config.yaml
n_layer: 12
d_model: 768
n_head: 6
n_kv_head: 3
head_dim: 128
d_mlp: 1536
vocab_size: 32768
activation: "swiglu"
norm: "rmsnorm"
norm_place: "pre"
norm_eps: 1e-05
positions: "rope"
rope_base: 10000.0
rope_fraction: 0.5
qk_norm: false
attn_scale: 0.0884
bias: "none"
tie_embeddings: false
parallel_block: false
init: "orth"
init_std_qkv: 0.0202
init_std_o: 0.0202
init_std_up: 0.0202
init_std_down: 0.0
optimizer: "soap_variant"
lr: 0.00256
lr_mult_up: 0.994
beta1: 0.95
beta2: 0.95
lr_head: 0.0049
grad_clip: 1.0
warmup_steps: 200
schedule: "wsd"
decay_fraction: 1.0
decay_shape: "linear"
final_lr_fraction: 0.0
batch_tokens: 262144
seq_len: 512
doc_mask: true
train_tokens: 912800000
steps: 3483
dataset: "wikipedia_en"
Each number is 500 + 50 x the weight over its row's rms, rounded and kept within 0 to 999. Layers, rows and columns count from 0. Numbers have three digits each. The size before them is the row's rms in percent of the matrix's.

# gate: layer 7 MLP gate, 1536x768, rms 0.0598, rows 274-340, columns 704-767
# up: layer 7 MLP up, 1536x768, rms 0.0619, rows 274-340, columns 704-767
# down: layer 7 MLP down (transposed), 1536x768, rms 0.0604, rows 274-339, columns 704-767
gate274 097:526449537427544493556579428440519401465563489543545510528553520429504499561514532488410538425471518625543576525506462469539448420485587519510513499564503491478577510465542531466416489586535527
up274 099:459498499535482582519451528514548426432544420521524530498495577425542584551504533588577585512567605413495517477522489434517479459470664559563500442539583476431541496478457535512493490524496481
down274 101:408524509501554541557500474429447473501603538560555558439500538515488487515462434586513479546545538535458550500522594493428541436504482518599456558531485467435479430536484434476492470506514501
gate275 097:573511569441441520490634498529519624470428552496507580490510482522531511486466481440501454426449440464558390596491527481452486484562480442587524560589500578525469552588508539543528452472490563
up275 100:522467456501500578512583463503489498530556481472531527527522559607469522438402478525467552508452510451477483465555479491561455429541508484515592494411500477465395466542487518510473429523538553
down275 100:429497509434500467473553506561456606534498456516510454503348528561514429504497394480430528541587523530489593550504515607477478510455530457477490479498551588454552503463567507523489505467439575
gate276 102:498490454502428501530519428527473411449553539568477539546445491559524424518501538561474478633500538502568529408460552541457547443521471428531582420477548453518469423462515524516488474513538493
up276 097:467459503462476438537536481444478493541512500533520435441590529521563486470435531518496435425492450563577505595501466502424520513489423527505487476611510599430483539489514507543459602391497579
down276 105:425436493591600490551511565546554501482625508509478500498552479570489457455487490476471537442464494468534454582419579508446424517504487572550537493475492524519562518427564543446583459585485472
gate277 099:543614561554436496502443536483476460479459623511487524526565455488518461552540461456569529469472495432478457422452515468410526450441444539485471698528513437501499479497543476387485482570471505
up277 098:456645502427551506486497518553484476484507477496444487496479475576472460459458444509530422503458552465377547493429510504538513427428470451563500466518500423440552492524536397501405510540560498
down277 102:542609558498502518475490508543574446454453502567559473576511477486517485393524479510550474418507516478472471478405602507505463463521481446536483473587524536506463479517487528462444434497430486
gate278 106:463499514514406439504590434497494432550568588512400502419548461534488574503535507487488409499543565502404468440543548531537495519461511502415470575453518526554534517510464545494515393526511596
up278 101:430511548495566657488441553423561419400535481468521575519410443442477512566501512392506641439438433566487489507555523505549540486554495625520527414445425468557435462512509472475443435480522423
down278 103:511536543449446512563449551528472472568461530557517481461455503429479483529464449531468449432464450443501466492488494520485583525538645502480538551476512445554461522368461532484572522486522567
gate279 099:531502463478481470517552484532482433499509552566486407471445496490492502574549490486448462580527530519579488486617482500469444532534476499560429595450479537554474482477513495413510594434522552
up279 098:524551435524472564500520499435553502575437423456463499510633507447458539559526611545483489430343466546508416463494577455418534441539648544483537476510452602630550402456500514462551506498391502
down279 099:524419562487496435402459428448526542488521513612487542554486453579555593481527541436459472488527493467415593478384492453441487493498598501505538587485534501476524571569469597526450583510489566
gate280 099:511480524541521484483450519490470510485474470501485424496483475496481491485464453528387435483487507479469494451536548570475470551430407524559484518483534506556514551536655419439487543386580476
up280 101:406489476391468520533468443571513447529494542506521533517577429463591428500648450469553497474443381512393485495484566527540433542592470531548575421537541485471483494525482611467419428538482443
down280 104:517607513402490620617483484561460486502544546542532442468506469426430535579525492407551542506426472596538521528516547571463513494578456505497528490567524571481469489481479537467490491540521527
gate281 100:530505508540464532561594489527474481493555557512450521432505614461494530484465454516493557462476516491582545477528467549517474466439489386488568528375482469521458518473489517462479507517504470
up281 100:563522539429430461426450444419488573526498458452513553567538500487595514506536502516612460569409531528521546539496458526493476461523495478416369468480571512524533489520530512597530418567520510
down281 100:525567554499476534452440484564591547570528561582511429604476578444566405465512528559482547563534482418513446474495497444488514549479576452483549553521562493520501541555466483531532449561531570
gate282 100:506450509497492542500603604540480509649433521480418443490525481513515441525445501523528605475523493552442490471453486462552488526479536557476443554483496589508492538459559555436506490559486486
up282 097:492522507450454508520474499553531511566525561497478572530474458441431484490567492434523519479495522597444578479480480449517564515470591520594564528607545540497451559506531453482403539503471446
down282 100:537489472560451554401450504419502433479425530460423565466465470492509392538535493492558574445503388533475523563512589531544575470486534512488519545525490482615435521463486506581430480571442537
gate283 100:432433609443449508396473618429422438486604423492530563512437532464554530542448556525475499546525486494486510530530475470405458457516516515509573560503492487555490446483474521388528473502427525
up283 100:507547560517512564501587430553398496557425544434525512544596497476543465484529519585488502435459529552543652463448431538555574532529511491512552590524466541518478427443484381534438560501456421
down283 103:559479517546494593467535491455468542544481543452536459493496499526477488505476487508623484605498488473477536489443562425534555455492509500484459476534468494540526488457540461440518568499456598
gate284 099:471512396520469494493457547430544391365525347540540536557466408520458488459537482448472563472444486502531444516528505513549434513533534554543471599540521581445569568527600535554567477478500439
up284 101:426534455471542441533452485515422542589510508471499508473453449361469452497523516443482556517529427471478494507544366591505555511445494442526462497426514490429535500529438559509439520437503527
down284 103:426522488537447409549475478487458516467500506507416459475496493554480494535535516499488613518523516477450356532544518567455501558401500441565444397444515535327552488431579523464561533400484500
gate285 098:495443444534514522430523510459482517537408564508487448475544502523453523501552481517438428558516550509521534456489529516449488482523507579513399451505438505490569515528530456488556438557576512
up285 101:491428484449401480445524518422508437420538523440447562535511618491453588544488407400467473540594565489487561401527426455532430487543554380443493565475514555449550443521444484432448578523433517
down285 102:492442558448445502517558469517518450445515490503486466505475409436453486428474498567542535470476371499498493481464431501519502547552522582583479611565447515505406463535525524468483563490473524
gate286 100:555496454578437528483521487415459408508453580439468527451442455498566447407517519379507544543568473473526474409492529507490509516415462535518365487463514533472473446493479498484551584494534497
up286 101:455486479527616494467437519461537543480483460497505385510341524544524481410494499507500513519465532484438492430477500564469491524526506484591614399537486476523627447530547581437479533475460546
down286 106:453472570556597463485445466581483477510481517447437440525431504457457503535504581483535541434462539514522451520475454473480451549545611466524493323523419468456588588611409530429588487531396481
gate287 098:500461512516450533503482515570543545537529537473435526449449450525566422492548460530505490453564515443539500525489474448519548513510499438540450582479455507549501556501511503553555503508511543
up287 101:474478472479489558497560478520532438482542568488573518494423578438436477621423465556540520497460518516483418494511530556551519468450478497435444563523529519544495463447554563542506518509496414
down287 101:540486496479503570541507512540473541465564479379542369455509582461469452492486515478499507624472454534467485491442492564518543468498587425504526564580518535473416473430463406520492469560537491
gate288 103:555456533554464551553573530555485532590519457409531446449549541457489428492531486557506525450560462485483542462439490550457505540513404468540499608511517446491505447447493647525556437490605544
up288 100:440489477473528501487455451531495411553535561458570485382503489519496546558571491523433480441503494472529484518463561558606548517420497494451525555390565450546515530499463574435445547594458486
down288 100:538404410484472487505486561501569452467499507560576503512489560463559430496531487483474485624438567534577447425523448494491494473602518492476484528527485452477472438541378380510542547484498490
gate289 101:595520439496454529554515486589479436532561577525562588440489446534477525518472484413535518551443407451540542491471487468493451509526429539588529453453435420428518426448425441542455559502501554
up289 095:496445511532501535439510517485423406513492454534505506563486455410495571493481470464481601453561467557420559497498567496532576457523570469606483365476387618457536535485478366532549375497584477
down289 098:510473591461551492439469436505433526539531495593483480548499486531472394542366500498515511476451487512421523585458502579634484477535504462558465432548441458398391540539428514537535474523484450
gate290 092:539597530512439601489447571498556528480545461461610452495455472544526495516502437440426547522466498449474526555521494544511573466544566468462531413531569502561468562537476493553512482591555510
up290 096:481505450508470482507516509444481486485466495493477442469520543463442444386539490477452499513634526522556460456393515537414441496465563520576497531453459557468480460395500505459534449500475474
down290 098:430620457512552475508471494516412559466459461469578535507554534482493559443568494461577561506509462494525544442481519551478425589530505474530443538501535528502528490394547508511549531511520494
gate291 115:547473552486486632487536564518442493454384465580493426486454430504511442473468533515456512589514461519515510427476438634581505364562437495546450460524467470448448511522418514504420527596494441
up291 106:464518509528453580496513492500576505486558445461560469480507496482480453481443586594461510480468476440486524493570449560513386493503456532561479539447464413475391495524479468457491467530466482
down291 107:476487537537491555581452432456526599508490513522439471500522491519521503590445491515521451609489507485554548474479581507541454495623448537536482374615541447447406487510478493526462543603508431
gate292 105:485454617527587566485579565571544513552467506521553522478407399508543396468573545417419534520522500574431463496412517408474366538552546534442495470433463522503473515497504480542514496469468513
up292 103:414599484482416497404464502479524391460464457493376496497467510581465348459448587548636543463454487442401520533436550511542539438446469513516521472479480419532478558485552500510503436488462506
down292 095:509449536452456565530518360502559456490489496495515511516499507515540386470579461424564549382438495482543535577476497642566464466533533490475565580471480485508473581549583531567466573515464415
gate293 101:490398557553463569547458495559501480518499458538422469528509491509622450498451506456507461544546440444477524548407373583523460505575497491484440470415477518466505448510497501568580462505521503
up293 097:447517422529495476505441487515517477483487505418527448480503573569622478505468481450563480474383549503491469600521609416548473481544464515536419486460499592443464518529472492490400502414554406
down293 096:475466501535527457494454522574490456480553446559400483481552549497546555528456531457625402519485409485450531491411496481585442485447533487482519516475473556482481491609464503483574504362543556
gate294 097:441432471544542531563585493560516516492547450586462538576558584479462486511430504508466495561449484494502578543523560647484489486403573524446463578397502484511432440478498473531473438526479485
up294 098:404380577544468452538515559538490540423455581468521412528472467546493526595504453547587504511469475382529464442405572506496520507467453492571614385545497513442454549553510504554420559458598488
down294 094:575554457458471533540557533570442552427487484481511575489485501491515499452437497480554474521436453523467527521480485537502579530471475485494542514488472517444533535585470495528401477459611597
gate295 097:484541598619555491460443488458454498477580516520465467515522597510510548520522443403449504553461489478503490484507524492535554514585527533571436398406519479470447571517425495556450522523538529
up295 094:524460497467448404519460417460488451556407471486434470563506564511547468457500471512515480590562480471512631541515491563492501487514558404595559482517503513579569476476452531559446425495496446
down295 101:452484406457467516646599471489522420506585438455656532440440483502501510535449533379431545515497460487555482456569500560469448524528506486447553497558534535494539548558537409487565478520576516
gate296 102:442551510466474489469398481519475447510545503447451501428493421479534501441498435521500538555458431514496474512564520445556547428532496559557540433503527420560472412452519475642516515490556569
up296 095:523548493568540556572536494479495494516493477507534450482529498611538573659547433471485483436447599437532480480467474486539498558374581563495527604487523534554521580562548555450461469469420446
down296 104:497556457500493583508492474451459488506529545558456489390511549502558536604610509519419437509517525443532452505479391476554517627538529416518533704488582452518447611513472573535463486504542449
gate297 098:463558535513578416431601497513476515468497472564399383478601479511474380564504494573470483508437491385498581478492518571590510465597503504424575425543457489528582505515499453548566523568514528
up297 099:570585459551503530485531470480460495515528570483412557558465594495444531510540492543450523521425426588494529537438516572535468527450548570473430418436515464515481578468572471466510493504529423
down297 104:598505454528421475427553512501562446418546362559431399457467443545543644569545471494522483441418517540565497399563493494497460502485483449572542442465485510456475549540525499461430532596483461
gate298 100:629511440504414471419565542447468537592486532415490526601452608521478600494414440496461462565522553549551527480452624495511447383432479474510594556553485478534432437467523499486465454559548379
up298 102:558513451505505481509438412516465488546487595518476547448567536468423568450451455543538485549554556483531552524497404458468461516464501478448566538492511425480427465478437467529446395494586416
down298 099:425463502481386584524495519518512473533533572489548549541528483517473571483453465535514480499551567531438561496604523495410480461572496474545566477464482571503467554545552542563523462521585446
gate299 100:475488483537504593409558527523505442505495565535516492456580400565471518463472490458434516500448443545551416406561552459500563511443501433498432410527468529466388519552563531480398527568539527
up299 101:518482524492488408473441498509420515519585530524436522499502563422419532510511504537559450448488498505456546473591526611569556488483462583470581523493506502490507495444529587495554429477396507
down299 105:536522525457491458436483558595539554547514518446565485540558522495394516569514458474419560506495449429521540455476482456591425495581498528489533495564504468475489482445428411467578466418573524
gate300 100:601501507507441452542566563544426424462459456491483545452574463484504420448476482605454510554498500487525532445486488552488500499538525472510506542501470547458483491509620539508607571472522584
up300 099:471495482484578471475527468542541515542496442482536451613412520471442448539578510502532491506491531448499562516497514586468545535448465403499551506411554478478400489465419544474490519458470511
down300 100:533504485498520474487477519474509488438576503505442496511501421602522486489602528491437451466528519505458490462479472493538530460451471491416545535501549498480378423481591439427505564462503541
gate301 097:476431485558505505336497496485562515506546555508467430541482619509416406506498465473555477404450438584457512458489492492512492532500525520466446624504572424507459464539532494567551505509563556
up301 093:646570514525497445512453505525500483526485439531486436488474497483554429530494555603473442508527404566467500479571494446528536453428530478541493417581565469470478569512534523503451567571435525
down301 098:460519501487463531489467515547385413452556490429410483443457439495583509530507500454508561484441453464577501365540482521502420549487554458547562452523624485460451543503568493542537476522553488
gate302 100:473407504517492519471559512495534478535494518512498474501475441505469477449539457496504529535463457390484525481465500547457470522535535468481421540471466587529407428504461412524339449483511456
up302 099:426400445480500531478462511408482461526559524482484444470496519549513457648577521471433394424530501439568429504482449424501398487536513459463528504549668463436534562551454481425404526378585474
down302 100:462416594428493596481429580415594555480471554475470615441470619483462486431490497573541526519600476484606407500411509500489546474518473446558405547501449377441401443485495522546535484404537424
gate303 098:514443573472414534555466421545439452531640450489392490560581569549540510610543428542506448549589497456419535552421557464483604545505477506530507464490491492522519495482533420482545460555545519
up303 099:529462485440530552490505479597529518521502581572444553532501435382506602490549551374542484546520443567448495458530478530563559419512535521486549482302429460518511525547494503586441440550559506
down303 101:510535480394494509563450501501548522419526478457558436558445551495466474421537498530564549552428478604533584525478439431526576548434476571505486595531564443527596465428466500511425486445545436
gate304 098:499515518513541550499511537496505444523547486592509515511489602521668543482518515482477561550520460544448559553553481548419488476507433530443522492500510434547460488503452541444424496471550463
up304 097:444519448543438390444427508558518474410645478554469505512427452492459561504511507412482586474483523429566484473523555419486495512464468513483568556515429603500524576548517447561543568529462500
down304 098:529568378527608554396557530586514432578501474521468486432456514514554532544513546568465581531497529557558524464467512472463493515469547492444468453557554491517491522458457476565491518461511448
gate305 097:507471544559544511536549485426463448492498519554472559496514456486424533524470430507556469501585521562468503582574443553492483492500470469476517506501543505544538507524617538434468504531560484
up305 099:515482495480418467456497506556491443520564475416490547441538523532487543480592446477531515416465510506633551531478548479497512576470400580590548521560512496525472587469496524512525434429444471
down305 098:518488412534493398566516484570505556557389580504564480485565509458465444557515506574483497484516542501565476483470402521462395504564411525483530488543506519442434598485525480553560560535512481
gate306 094:514535472517563478518520533376427443584476470486540533493418447457476574461543533527559561517525530467429485567468417544562569611504532534572494473539491545508492446517526505481550472472597597
up306 094:530422500540462512431493546463514487574543558523512459515417403488508499546480568509469472374501463478522494498406483472483526484550637493529477435569430553523496473554587527526514557574554498
down306 094:501541457506509512432460447675449510487538529426473506541485457596386514452533524446474495488464492528502450465519486449499517519580551557630520429541532568449472471505527576458475489407482468
gate307 096:543454550521473505475466488496506486558528467476423502432531479473515444522487498513439514499496521502544461503476326363531451496455548439478421476551492540519558519526441479512416493426538473
up307 097:470511447485536541457433460546569558620521338524508544505507475493429568562402432393416582469463513452510522479527486439469447494555454610523524415461478505461525553509479508589562492450497559
down307 099:586502531445502493438481421444492495575520457420563568466575522527500479419505408524365502457498522452502533502473532370518486458455513360445510468630471499539513487488405505447444456451578492
gate308 103:539488490459640570533520474517444464491525486479533461385518480489487453490480426464453492421523457454500588542495432505505579542426410540522459485448477477579527507515506460417565486492468490
up308 101:463515439544522621412517481432430539437511567539401517515516478495455392588541475558556445468460503478589462518486462484452542455411502491505502468471504551478543532473529500566515479515475530
down308 103:450567525477590463576527414531489611554526488509505516424593563462460528546497536437530393443561592467495506500427549494510500421473488476516501627520543498502550496508504507439458538479476424
gate309 099:452452473479472479538495510498456479467586524506538503491496514551441560494576580518497545472529531533521487510552455517480452458468482484555580369542507516617523485466508483510528540552511527
up309 095:487461580530501464514535436473410504414459509467494557514581483471539473456580461575494542451487488448482491446425494500471457461423568501478462507508490510542567579521567504540546533499524489
down309 097:473532528476581540445499490593458586561547536558514459468518510540482473511524466481477484542455538451596547580601487547504551488462517513509550410553455501416501476520487588534478439516475487
gate310 102:514501424526445563407492470537524521488481532596495509507452465489460580500462456462488439479450435483526476573520452660491481461425559463454457532506462566495605534434506472472407492435452579
up310 100:536416448527536570545549419465459409463477423526507554439442549513592552467481492515557344390554443498541463517510474485549440536598464539476488492500459454570524490476502522500550500602469518
down310 100:471450525472536527502486505590610472398500457433515576551480459558540572539546488525511445405495531542440483414547488499434444526516474508436401567459557519451553503449511573536485511465511443
gate311 097:522568482499495491479454552507482487458455520503554465567493484452510497462554442489541480512442491511467495569447470500426505479486486615467548370609490574487475500461460512437545557432545461
up311 097:489576384521499532461454557523446531524513544486467537560571466453558473548492494483521482557544400432469492515443508580482485389451465498531532434467483494500505601525492406543447485502478540
down311 101:451457464476495432541471518550511541456554444420517470470413525512585351483576535379448457538521534492589483523485455476588532412453497477566517503523476540486529528458500410564478524593482567
gate312 101:520490479452460483443507473588455537415487479500516468536566502566562398465523384489515482535516535571534436397471341492465495443489484562489436447483505510548459460423572492507490428468469514
up312 100:403575496539510564473452605419368570593481603489461461477452494628439547450555449617512497471465506493513433565519459509445486386458528447484515521538534478509464461574481372499535537559549518
down312 104:522389388459568577455489537513417469492492472512562433482490514457494503532571536548473476452534472502563559472456537470490468465435575564485469464482521577457417509406516523532460550565542416
gate313 100:491549553533531518521521496508427518504504568373546562465548389517519497476398446559347532483456516525561523475455521383417599522447459459430557479443560422623521504408537440531580437408507438
up313 098:499451505505432592513494460419457477433477527508480462570525405432364471534525441528517579578482474543511550496556444552409443534473441476456548522516515497440478456487497501545456483515446421
down313 102:497522424579545576566499538524480461594502533494483567497476433470512494507507399595479520436468427498507601476440541523483532535488456500389553509582488544529495475409473603455546496607446563
gate314 101:526484454435531490538560530491622492415469543464460429505492451423555543504580505414498508484654448487578550555509557457511480483447530523440469429563541488487526513396471479499512509524499543
up314 102:520498419474440468513510554446576487532493470442513522552505394498516415530503628482447403450534462493635441498500539512435469420508566468581436547457480595471552433506528467521533531535513456
down314 103:443485516414498526566470522489459554491450422565553471540601539557467520512551503493524446544540555493521552579545437533425457412618511528613479622500488479531504541380454623502585555497490431
gate315 098:503506460485583515553509548472532429628407475512487479410502468488448522520523546444411538526498468486448425517546469503478480526457515528511418458480456420469551529455506484399555447577526529
up315 093:527534469536479444600508550459584408539464528566533560535392490502481501515565603506591450447569485449438565417518474487457450531522545491557416506526507631478447501485525427483616518542512442
down315 099:542464548495491520484504570510509557472527506559544505472534415468486568540529521544461486577473556450460500529453519456513495474513532446463465469461449583419444485494528579532456427487478581
gate316 104:463484508482458503415511458406431439524507505452418426575513557597521475459494491521500428460554549371523598550432551563498615476401463484527511509513536481451457459505521486481525535526535572
up316 103:390518444392382512427503444491440461502452487507493447521511498527514480474544505509510487510550498478477588549485472527545512430499446397425515549465517536540470380507485538453546534520551559
down316 096:413406478470482561444564427502445550451559471492486496475472473499503488501394479509554476526570536429534420499444475505510458525538527503503534559478424486476386442487475489473466435488481528
gate317 099:504507510429474481471524475478533486485550531508486504466590515424485533467538516538462455600487479466584521488467483526587547404512448504477527518529533509558493475491536530479494469446514495
up317 101:559427518422437390519465530533555598544516521528553499479563508620508414588544512564507522573518464565530527595404481543477465529390509602486521506471567464452555477543453477481431494517491517
down317 101:502573464552479390593520449498512503481471494495521500510535526501546492501547488434524458489464429443521524541462492488318554514413573481484491584432386406587464483449505431478439607507465588
gate318 103:554485462497484416467459464554526555492435413504517523552567525511457455455525462514502416475406384552450639447555585529488505462469468497513477498520511509480463517444489443565489514559489509
up318 102:588478495413491515484482493461525517465460554610632517533586482490543437500462552400543428499465466522456436401506457538506450437515422421481510534562447476473542550518444555500419510500564490
down318 100:528468522469519474524518577456557558518431456594471547516565567507433454512559484505502578556516451488536581500526551490479541569562478506463470515550481511499530462549494403531428559536577570
gate319 095:564350430421448514501493494497570499481513545475487467527568506467505492526514510524531510438585492546469489513506481498526526468552431443452502541440513459502505513513411535473523483497388555
up319 093:483544494527537451609528467527367543521462527511525447506432515608456531490549480542520568534534547567566526455459543506563500576415541433490499629479496569448545464547489617389533490398457319
down319 096:491413543514560589471501477443467491469514566467522496428470494573471587485543467454476544610432459466445526608506612554397492440539516535514573820493401555448577496536560507478414540526523495
gate320 101:480461613434529502469441431522473543413437575545517496504485534545542431538447461503461436494452515550470559472444496481537494508531462462593566443387423457560522458408502484494507518498544520
up320 100:580441481501554484384483435473551511495406482539518463547494477549506534527583482546546497559530367480541452491450539487430536556500463517522461585473471440502576466494459498466554550523479524
down320 097:481433495523448565549542521520476483438521549427554501543521547486591532504429408475553488457563530427531550556536504429466368488506550538438545569473519511507578424456500598523452505363560494
gate321 105:509546503552467625498475466510452583567426465543492464459529458514530653527496552314420450508500486474503480460532511546529553514459441423463462438573496569587593506499531459576482520513542514
up321 101:537467510421463507490502470572490534474507624424431402497550571464504482524534470581491535500545462466474444548466574545434451575521558462429476520506477454500422514498464513561467522397430471
down321 098:516578554444510474459503531593495484440547446473525541515509486463590488405483535548447545494670464450569504478487540526482434435575524498487517612444396548430517519587478467513447480510473473
gate322 098:544474451497427508603473501516493464468436397568440524466478522488518444466495510524571544504512463480512495480597507517533532519453517556447485469462483468495568370505445542508449502493491500
up322 098:514507468488516472550494428458521492567531573536404547549483514432473547436495483524395515439462543450530530521525499491467487517421455625518571396556541447556509539483577486443425493515549460
down322 100:543543502511449512461551507517512552386608531524471489540365472484483507505509566472419426481538506460501619446611529539568485560542457480532521401552471425510505450476525473490463566475509443
gate323 095:553491505453535528492497505535556518529454541456426500486533446506448590477548531506537495498497481452503561512464464549462464457537466470484460590550472484548510549485414547532584502547514542
up323 091:420471481453541582577537560498535440583608545473569435513459479489471365663514614594558520401519508569513482505513590483514515499530506513595609470468496530508573493485557493502525497449520417
down323 100:530493460579507449536509393484450449420479479445477523516538447561567427517531507484522562472480412529586595375495512432526481555515398477536619575472516468560463532478452482436495495457563511
gate324 099:425549558454461517559445515569521532534498411487540461545479517472499482519500500530466647520638540515454421487581493525502515534535504560510554542566448480514465479506497434436464450501576532
up324 097:439498445518517536548544450555412498477490469552520516582547475581390564475456490549543603483532461533423513490466544509503451552579494542456507474413459505418455554494556456494509582464543380
down324 095:503535525455484419545463520553471466479517542545572418473462390458465502568519496438491501463441564502449571453473538499534529500520464530556555343541483461574489523447448580470442549500526401
gate325 096:536407503456568511483462512491441493509523550552510473518481450475509433574485474492512470468489528462459468526537485555529414431524430509487523562522505464490509471492518557466552534470448528
up325 098:431517514520522495506509490489415586488511524444557479358468549472435522461553460516576431588524539543528544512554472502473467469374501551547461423517510579470408542492524530421518555401528593
down325 101:492570520502574526452613448399477470444582449525465585445501496525490439474486498476408430541522473459459488497499511472532562480474501450462522397553565476542472431508462497541464519485504510
gate326 095:500513500484464510521573447450455536462480449478572594495560498616414581489524547569497519551555495496425472495499471509504478539567504398478530482516525543454466515491532527466539549529515531
up326 098:535490516524505479510531456488558428540527473480505513569455549495558522430469580463474437508476574589534514453536482496458424540532383519541520514406432482621556500524497625526547504450551528
down326 104:577524382423456554538519530446502470478556501501515484489523535469467527534470455445432385553458444478528535540421564516499488462493512573496495527479580567553361524491523504409462594551394467
gate327 097:416456542581549555474493414422473411574492548510495587482430526583559454484476494471399543530517493463527518486506536600514472418481478577491480479520563472544594500519405452540541500575427424
up327 100:591513578435519545520486539560497524530374507519563485490495502477487494580485488498479530529456560490459515522473510480501481459486506519476563505516499593549502490515594505532604523513477527
down327 102:465600468488468498470535511582585497540481497406528560519556501534441534399540483496441550460532392419429554584476477552570482569487522471543584531486524399541548451570596461390588466496496516
gate328 103:380498508438544552416503547445498582501486505602543509548525468520497510547583542372489521475478494478467580469508386369563496461497545408417419509485430501515474480478404510530509502599558517
up328 102:548537605459526545397593498507463583526475552471612475459544580443493525450476586516538470458480581541536540590509466385530435468570439542441525533494475542438451505390502532440478354586563482
down328 107:525464473508432459516456449478547532536518559372475450500582452582430511517586558550547498527509529614447546444478465577417409419590499502413520551443487449469511527501489560552526474507549478
gate329 095:511511469548507484524461468405498575556535549577440395467384444465496573554454454462469534458480496565387551547457597473511516526523505541471446469470544423516404530528534417377529577538526498
up329 092:477445525488527569567472512496485516461486566487483421523422438464554610548564449460530535458486473439400549436468697543516471473459498447489448352567465551460441541555494523464491509604497463
down329 098:436517573551425537492523561555499455473528481510509551471508461546461480393482404547511501542527459543584523585581485502514527562478490550415510439434447552500546499489472564480394596526515417
gate330 094:485612483541467465532495480470581627447566487437508436442523455507501434427573401412486492517484473455477531477476470498489494505496447549440473342464554523419548574378522634502458531479507496
up330 098:452506555362456443533467594504497448501470525628555481488378450566506578506506518553403505504502596466450604540474456498496502433492539490435511537573453590549504462538487461432479525499569475
down330 102:561437513458477487562481426528458578503381514529472379587492488467474538564483592533434586492505564540502581406484495459491538487470538426483509541511401645472476454516486544487475472506524441
gate331 098:552561483495559494431497513529480440543579532483494515432468509519502553440486509449436427474600417590457544440516645414584518511522395430591514562520532475485478493544440434480398482465524468
up331 098:546455517488403467614511419428437419531491489588532465512511436477488469500595486505512518456493499460504514511428446497501488572580526529468523486523458555519475368562550525494437484542434437
down331 100:559555523424504569403475555489499508449470535429472484577488619504538525489444539512465507500459438450479507520472462508506515504437449509452452525528411432598481516470458550548624454446440482
gate332 096:433471548550483495401488455555574537486482463531401502456520568489470466491581528558513514499482466547466464535493539570495462529493564465490486603443421499557545506489451482541420490538402518
up332 094:528598537456517492481509544494582436503502533384453526526522468587495462557515501437505476441514465547518515458484536450486487591543608482677498438388492530517567489437458447459460528450554455
down332 098:522531511452509418545485538472513447580537512537455519524537505466423514461577446437523485548455447488522521558583500484506570461409559476530596591450503469476498527556498605497455505562555445
gate333 098:538476506586510480547489499533531458492563445428523440567530554447530586564482529475550473535518421491559469448569501522476389526471504503509573490532562428591585497521399564393522494462475563
up333 100:483552465433447474420432425523495576528540432502517485500525570467442530510472468530563424547436550474507492425446630566517452519491527488401429558502458436544486549438532399532444499553536322
down333 100:446472554484572501407496550497484468413369446492513465487482471531485507432539500565452526438509504470375564415450520514484386581417584541491493488598405500427507461505476466470568452571507476
gate334 102:502527479446521489424459445403410551523414518485477463542398420477508553571384420480492440445561587492481512440528568577519448522546485523508494498450482502445507425489504517492475483503449454
up334 101:441468476553513556542567508587549481462540568486527442482443521587513498553546539469588492499505501492644542496498463450426539518540560466519525456529484520573518502576451544449560607435445455
down334 101:374497583452482487526557529527580415543576515550589488494456492479547495548412522447393466656535542521549615483474520490545518563536476481522502596536443462565504524480454525501598610540475383
gate335 105:593506477506556506595532481499532469420540541459530567453606491515461449479528507574545449521544508557481554502530586562458479528583458540494635502576523548542550454505455451503510481455374403
up335 096:530451509563406479539453432465528585512513529555556532452500481411435475455407446493415505441568504587509531415349418502585394545635503477421602492455533580434472564373489403581503483508477504
down335 098:467524490379476514471440458400504561512447487452534535503494463503508374466400580539494526556404548430476467552553571540511596524516516527538569554531480447441542477417472463508489466477418485
gate336 098:474442431465546553585452421526493593580524405572498473462515425488421461505468576540413444486467559433543500418460493485518577518559512468517389463457538434439605585499466489540479490532543541
up336 099:492527488551492473461545433441489341401428470554501555570545455507566515459541402430565481530487495502508457526414566493495495496427499427540558495490443559513500454484503536440463470450534422
down336 102:617452433574488606447475443439531545415560545566452502535501498527532486519531505501467427583478453476492417594469471560442474439546495474461440532551561507494539514529472414441515549545536527
gate337 097:450416538515539526393567550494498539572420485538437516501483535573506618526513455488388532439536442491443502520552533467386488464546482494497534441515476436458493532463504487511472458397496400
up337 096:457543557521530461454494514492500483489430514545488492564538425497529492569463537585537458501498554492464466500455481463492596518464415482500400538375578456415539547495540491519487495552466369
down337 097:440455527391453591490402527527508449473473485508483534585465467523599491503577574568502487491503520501479499558458545427452515476548537541533481499538621485444599551533513457480514496507586468
gate338 099:545533524383477548441488581491479467479464483547480474549589517459445513528531513522473501593381580486521503463455477469508480520587523545494459527507428479480540551537532498551547491510499513
up338 101:478438562581410429402548528520420462557544517605524500581522556521405460445490453537442432518427389520362425598458498485568591457394484375476531453462522515475527479461476515462443574568503525
down338 096:595518537535474570598488440468566470504549525501443459555464528571526468534454502479449399532495503575554472482476607585577460499492493446416528527487550572599510486516551512591488512489509505
gate339 097:505511566505446558470489489513531410527678422452446464597517541510534491469525569519546488529580506512490565486487508451475513538570504427559462489608489480553532575519566420590420463491548541
up339 094:529572509461456491488383486450518495495623491481536443540590544478565452466476640485525470486488443496493504554511476512377514469628472436547450465487533500491488553586486513517419486451572530
down339 099:477498514497525576487454526534452446536471455461376537536563511461436460606509414548490450562448461552490443446486458491530582498589471400491504506560570513470496512519443488409586453524553510
gate340 097:469419550464516533484529423526465499512494457449420535564440511529468486507483458524538470549473511343503409556507486527414521476545524550530485494561418459440416502456494562459445575525542525
up340 094:553483536540492489515622485491536492503508484563517487553564475540422481447461506550560508412474489446516478455508462527464480452566482463478434447501473468504523451505473507463472537466477485